config = dict(
    n_layer=15,
    d_model=64,
    n_head=2,
    n_kv_head=2,
    head_dim=32,
    d_mlp=256,
    vocab_size=8192,
    activation='tanh_gelu',
    norm='layernorm',
    norm_place='pre',
    norm_eps=1e-06,
    positions='learned',
    qk_norm=True,
    attn_scale=0.177,
    bias='all',
    tie_embeddings=False,
    parallel_block=False,
    init='normal',
    init_std_qkv=0.169,
    init_std_o=0.0308,
    init_std_up=0.169,
    init_std_down=0.0154,
    init_mimetic=0.5,
    optimizer='muon_variant',
    lr=0.00877,
    weight_decay=0.0,
    lr_head=0.0105,
    grad_clip=0.5,
    warmup_steps=0,
    schedule='wsd',
    decay_fraction=0.719,
    decay_shape='linear',
    final_lr_fraction=0.0,
    batch_tokens=[8192, 16384, 24576],
    seq_len=512,
    doc_mask=False,
    train_tokens=118600000,
    steps=8053,
    dataset='wikipedia_en',
)
Each number is 128 + 32 x the weight over its row's rms, rounded and kept within 0 to 255. Layers, rows and columns count from 0. Numbers have three digits each. The size before them is the row's rms in percent of the matrix's.

# down: layer 2 MLP down (transposed), 256x64, rms 0.205, rows 75-121, columns 0-63
# up: layer 2 MLP up, 256x64, rms 0.445, rows 76-121, columns 0-63
down75 087:164152136132073095190119134129130119119141072072172154127133151137120132102111132151123147163158063144129146170054100125068186140152115106068112119097098101136157096189125129158135128159179189
up76 125:061129107116143112153068115103181119167220058163097108101159156129141162106091127151150154165160158084121133115119092100132145082133108187115178139139124097115135127182107059121116136105105125
down76 125:130142156170122079129153101168160097140141176121102167097136216098110120149095174059145137154092129147105110119124069195147153085093140116122110177078129127089110089129092091102110128144187150
up77 091:142156138133160147091064149107137142073111102107114176115103155178131180095198144139076132105110122170145068079144150167087156112117139114108130140164103098166169054147172145140145107118069145
down77 084:146125154121125158159157177117121138168116160142087167131124127176095142065146125144139154087105120165131085105153096162085097112086127117221144107123180143165117061062120138094094143109088181
up78 128:149118143130102127107099167105129129129100214091181127093178093089129088109146073126132128065129126131112171181144120095108112121195086113183128116128186189123102155104144119116092106194121127
down78 131:123076171149119085158130143165126110135125130147163136076178172086061095143117123098161068157082136155150118115178154183134197107139141112084128156139153128161078147083144150102143134095064158
up79 112:187169148178114163111094196118113078102129157145137175118137125101140085113158096049098138097153121082121132178121098167093181141181111135107106177117143117186127133124081081112105134164137101
down79 124:098083163169133120145109127129120180145116066159164145112115168100119145115126115106171176176136122111166070106130048116126164122127124137245092123142134117152112128126121079153065141139091113
up80 111:098147153110124064120155097137082186136099132096110123142193153138127107148116170135112116216187144099148113148094180140156124103154091048121092143156137143147090134139138087076104111156100077
down80 119:143065163153197109146120180136105173167113088104122166082145099119087097127128090079092152099161134129121113125115124106173078130199140144129205180125114130127188111105086141085142100139149133
up81 105:140115151121158226157078175136069093114141130122134107100143135113141127152177127058138133122158109089151085165116156116168162176131163161068176141112129117120155089116118107114213121093127109
down81 118:132151098129140145166105123153173131097116147138128085149065134157095107132151165150187083216117103159179099139140125142098210080166167111062133145141135109134136140117074120107099117106074099
up82 100:208146117140130091124107146159053114155148112099110135147098105120160109118116144153152091081140152177147107132074151132113102125141124117157050180100136219136111178147080154133079118099090136
down82 087:123120148142156112098202114042182126095111083131175160110144188130129126107141168058105170140091075092122090085142097126124154137156140115172163160148111125140129121098177181105099130089142143
up83 094:112072056089109156143171137204111111146058121130116161086123145109069112202152132120105101097179133146113149163094201091159128160116145120104126167134111160077139158104122155129129147126101120
down83 082:104207185150134054132110077075160112150124124160107163174130092127142121139104171077164148151118091094097109086198105159126152148097091150184109092136146092125115148099137117122092167163131111
up84 110:092088109169081076155132101102143124113148171152113121147112158106173078146061163142183076191062149184162157096135087128104177117131112104185109119115142112127100163113127124088154107157143152
down84 122:150161147046116138086091106136109157116066140139118159163160103140088120079135115154105096054131149109080160158154195154130053125148117143118088099166132170114114167141178166109148154150131113
up85 095:107120172169087042135151178112114134099131157131152176165086127144132134192074115133099148143132134176140156140112122093134134121143113115197078182112134100110143144144094064186129176073110118
down85 093:132171128150151086100170097081084157043146082122186100173200136080178154175102096088134140174170122098133132089098144083198109131105131132139137113125134134128143128104146090132132145141149105
up86 092:114146109143135071087149102155177118134157120152073080143153145095130144145137142117185136167079147090145120113053094155074151113071117193175120185120136148167142147148140082126074155125174136
down86 075:132141150151123112149152139142092135159164091126138083187118121056105140068152157126138144159069166138100074160088097161134136164069122066076116168119133121087151177141072143108108168155172136
up87 097:076093131140054128077090098158136139124124071171132139133096133093125193124142119147141172132125156095129146191175102170134089081200074143173146149114113134136111097130103097195115137142108158
down87 087:153138110127133112092154126127077136058152185154139116116023085130147140108181102170067102138141116112151171174145141144143142089200109098125140145107151151077139152101079090128142137135170124
up88 118:179161072139108148104118137125163134160163156084149210186117105062106097140133132120107105118128122115154141170113141070175099058199115100130131166131160163100115111114102135101181157095126102
down88 111:171105140109105114111151087177145121147099099080154095161140120130161023110126099138194130113157149124158157164149110100115086097196117178110098168149108078125076099104181126143090138128138106
up89 116:174111116169110123108142170143141052152154169121119172070097092078160110102140111081169109137130179143102080175117160075147140135135086129127110175137143136154162112109102057127094123144202139
down89 135:172117091145136090128144153092115095200105165132115108093114092125178120163144147185146146143127154156120119209165093106101101165097095145130093136125132198066120091117111067075102111168128150
up90 112:120094121134118123135112127133175142175113082105133061127149172106106188145123128113180099116067101128164153167100169122099152094153148098152186177083143138172159140083086112176104077080108170
down90 117:123070119108153180157164110100084108135132125080188130081115149099154143118138127079124130202124130143112089153126115163135111101158157129063134165147159118141198137162137080136127110208085073
up91 099:149079106196099123109131134211144110152124119171131122195170170107104121124144115110180152088116137143140081127032128137141123138128146155183116148118087075152105146176107094123109185144152126
down91 109:190118130102099108163120110143119153119077137110087117111120134196088132199156129151097137187167148095083177138107091092140162111120164092121089117126144092136110147100085118104227110160165134
up92 097:145104129107109087122172140179094108080167181072126112137156132164108143116117146122122070114190096130119097113070134105175132133111104198094118192130197114149122149183119102132093124185095124
down92 106:138145186102098156093113102169113126130168091175086108082131123110154104108151124094122127133083205077122119033181154147148118066111109112165138129153183148098142152138142137159090142146163088
up93 091:093068140097120144146090086098137083134125122183091078121089175081111067127138169111167128126096127108152092123174189118160155140115148142100132152122116128127169108134116135106222106195108169
down93 090:064141111080206098095144150168130063160147128167142129118079123138150101097132085164158105080104129143119142151112128167131192117150178155143170151153063143111086110106178089137099145082130118
up94 092:133206118090135123084173091114164087124083179107124118095193135127185143119108128084109140148161070167076120111087147127145152194133131152121104093124183143114157132116179103100102082128168151
down94 089:143094120110153217105130148156096156148152046147105145109078112136092053140124059113135115138173160078145173132133099136111088131155130147145167129079106093170123177138100134126138177100105102
up95 101:142143099160116131087060130125130066185203080095175181099185100086146096150136145086100159134127121060121169148128102111117188136119121164151107134159141122119118108187129090136165123121121158
down95 108:156113146145168127131136138145127206188129145129107169085133077126121157118117028083180160118148149158089142111176107181126092091133078106149114108068149083148108098149124122179133123127110093
up96 088:152219082151158166121152137142124084169141144087143115079135120059148096110140161101134107141150066119165146083156134115185091106155111084144072090187120119181132124128124121105160086149128104
down96 079:089097134077180129127183171090131142137145163124116116149128090129097172147139100163105212100099108084186145182141102147086093081134152174107100130118125157126141183100119107115073115112072164
up97 104:079116078143091126181127168110144149100117117149116100114180081099164123142123134157115146099131134142137128146104220078064141130111167153106143103176125044175106137151110126075118134183171112
down97 087:165069150149158116157151122062092055135166101160141113148152170157144094080112085117096103117105130063167181106175114161119093135098133131109113152077134127141091117132105128123089154173121204
up98 089:083169107105129120166138080140141153103106149082130140133188117078100128104056134136105154161088169155115170159067131100110134184151109097138104132127157076080204101104129188116113094158121104
down98 083:136159122118060141108126146121123211113138103204093146080123136096125112087104169084139164134107086114195161212158136156101114129130111109127057153140098165095122141123108139094168125119116167
up99 053:099121105069098073118129106112092124138168135184159190147135166107139135119187105098086115103141128202173101140120158079053118158116133146180130142107078090134160164186121128152128112084118123
down99 105:072084127123159107095165126139089148094113180209133134155132115151099169111156158100079125091181160160141115119134121039128080116150163085100159159111125092166136168120103117112078172141161124
up100 096:164113149120135055121129115103100148096165124158072103053154111099117140167119113112084161162086171162098088108063152125080127151148147180147157114183170137097185107093134128108175128163144135
down100 105:090133103202179110156138180150071128148122160115064107102111093168143127085160066086110130116143135178111097134115199129087164133133131092075137203123092107123134127165101140155154144135117149
up101 070:140070136063143161163154144135158127160169179194173132119131127058164167084168146107121150139121132119134126123129116141088100179149117112078093066176097105152166078149077091161115122126120106
down101 070:094204119122182091150082125135176118157088152142131073166117086141126158122175122118094136175148099160115128158147107147182146125105068133068059112126096121134135163167164096068101137106162129
up102 103:121099154095078104115101119108087117122156084154098154129098137081107164070085126208137119158061125144098148138103148142087168151180145145169158138146097129164151114091095183147167118151202144
down102 106:122147077170168140123105168105095130151133155097109123153117036100180143114161123146059143161189115132218140164122138119081089137115106120067098098166122151125141158130122104163114121097175129
up103 106:133162140080099141089073118071159121144112077105113166064131098095160196082141111157170151172119145141155094094111128110120068121147140183134175162093218120133122103096134115132118120136111155
down103 118:170126122086114128114093135064139090118153129152158143087123131148224111123098150146185117167116037111167125092097104107072122180162152104186180106132137158137108102108136145113116167115120101
up104 102:116112110135130160117110109119115125125090178126167164178164127148077025143091144171122161176142134147180100146085126095043095147184095110166086108146159143101155149123101109149114154133133092
down104 106:149093167168174104129113172105078173086109109118097175130161097180044083172149111141082150143123120128163107114143193124099158082100173108128161122088161130139116148154129139132184122085088141
up105 108:163136111120127118093113133169099174136144091119144080093180097096094116135131164162172087181156090143130175147131107154167132096141113152181090146172167102069083143167110109076131109128148041
down105 098:130157175072120138137149111157107099161114126105122102094163097109139149117074131127174125180101144141110117150140173132109170064110155189078143180145198098114142190107092107111124167130079063
up106 085:126140086160181106058121125085112117133151154084081128137165085146190129056147154121099122147170116167190111140153140131187117140121104143121135093172116143196114157136109110183139144065132092
down106 073:082172099133131122139155177034101172138172119147122125144144130129109142097083164115138179068105109119119160158188156118150111183093166090105134094108096178141114136079076148086162103153112138
up107 104:076133142062148136131108123133144133116151124115156126108088058122183168085113145093094149134152067146149133174134089148120132114198064096187158131173181073107149109134132082158165118148117152
down107 100:107167143140070127107123203169126137135181160124119108133081093098155151134107133147095118110161134155214135143117094164084127128147140088142075095073159177074142168098070096166108100121126137
up108 097:127136118173103108112125089186144143139127078146129086105156200091149087161167121162138074101158182121113164139085218118153120089144127130067115192062155141115105162135125131120138121151143110
down108 105:147123159146160151124166146113143087145154159139114160131104118170083205125134142136135140130154099144158152125158128136094100100077109118162090074107082166094165041089099122097085069190134173
up109 094:178170083145131129160157122133107099177114154119138092119142122077114086181178169130090097113128145183149073168103137136118150094197126055088092127121129116067138095105169149137135115180121170
down109 106:132129131146082149222104149105128168151164156151119109119103098162162098094145129100131142088113092143126153117165167096113109146124149069113144094106142140151082193118109144076130122188037176
up110 089:165153126166086132101074189101110136166093112127076150119140136053073143158123075160105114141130178115119085169184095127138120102103127108178124146149212154146146116135164088124144079139123151
down110 098:111161098154091121076174163154122139097149132121123092100070063142130122161117080141041168170166207140138085131127169116107113089172208121122120094128098121132118142126140130118087129161154128
up111 092:118122178158134144136135124145100123092201181166065149132149108093139129103169162116176104122091115118130124169098151098114161156107076136104161169132162115032103100195137122129158143097074105
down111 097:132164157129172138161129154151139052098156134151115145111054167119096157150132148068112118124090098042162104060189121124135125070085121079163112148157144176158115131143152153145119124141132152
up112 086:172107149126125151081063151110168093090144163094086176114103111105150158159146142073118174148130106079153147103092138126092173170148171184115154131176113090196089138148103123133112121115160069
down112 084:135069164187146097130089171074075141200125182118105139116148140091130127167166138170132163166100149153141092164102071101108181113127107104126110112150104132139111107129068111134073109082128178
up113 100:119123087151112081120162161100073136132122132131090119146106102088168157174158147099131058112160146161141224136104170172163099107143092094083164175119098103129170115123161130105074083152114148
down113 109:129103144080114148127121120109128092153175113121141131074100182139122069159177148156137107110116144112064107111135106064128194120153190163161105093108164147138121062076117129154161111170132199
up114 099:103156097147155134127170106094145078099096142162138106111136096109099169141159128147255112129135153130108073166203147127131191115121088118129148094110090143166103119136129107099138090159115096
down114 090:095057100098127149103161158125092194159139102155087156191142095129111100102105112087076232085100115129176129104140134150133121170146156145146163104113095104167147161078118147140146113151141116
up115 110:112126135125141135107099157116167125114101098079124113117099133121164210079134098071163112144146070108133088094143172075169126111108130162097159151087173088149206096117114092164113084132103181
down115 107:128119133086152131087123117144138135119132149100099095159111117093083074128194109105163152138155121165095151093224174154140126099177083134164118107100129125077083112121179131158126196072160151
up116 100:123113130120116138121091137180093164128122064120116093077180152131183096136076160194128096155172123096146149131103153130128096135146135172231114128107106153112108134156142176083108109113086069
down116 106:123184150136137125111176140124150145148127109122089147121133168098087189214135143110126097146077120107061162138108121134105156110074137110114147150171133121176120128116131118146152125000128129
up117 091:146107114112131127126109093129116134080179118047110139144154114103151167093131122165086157146212116176136144164103156132108076093149158155128068147176134166158154106128054132140075079146147099
down117 082:168084178098126181107126069168143136135097107153112092153134169105127089117138097102111203137113113041140113101190118129150084128098109138113111114131140129167186143119116147143059129152191094
up118 100:115170153122081145148122095148169126114148135115180105132154153088127146093151122089117146117108151064130120056136149131168152130145162140131099218183132122079133173172103056088101089161085136
down118 104:189144148147104104067099083088124104132141133087131120141068157174153107145109127105166114029157159089152117114133166112132100138137112131119151111116107146119121221180126115141207161134138117
up119 076:100111117112098098107206162114173173114122182094157136137146172139089139193087127114109121103147164180131131078106152095113121139137177124103150077187103141165134140084116130127143090143087046
down119 078:130136139190140119171130144133114168165148158135110151102106134069150176103108160126135149113166100118148107162158134215108123068077121112118088162078110139089153087173089149108071057139106160
up120 098:077133135156134113163150097138102124151188073133162099124079136089121096177140163130161062164119143114149132148136143160161197103160119100091150203114061110149171080105087122144084113145144139
down120 123:095154136114178113154133181134124112175170135076102166136141064166142107141091062135147088149136111165157156126116118108082129106074152041134155169087122098149147099137090136154189137148079132
up121 089:074155174105108122132058085127125183086115146122173139151153115127117125113119144100135080159102088152152103076184167182181122167136075073177095093093148176136118119099111121091144126117112170
down121 085:126119162140188124107101116122179105165084186161129162094151172179112122121139156105159080089122151117069131159151155175135066144058129140113122088108174135123105120104081098070159182107132121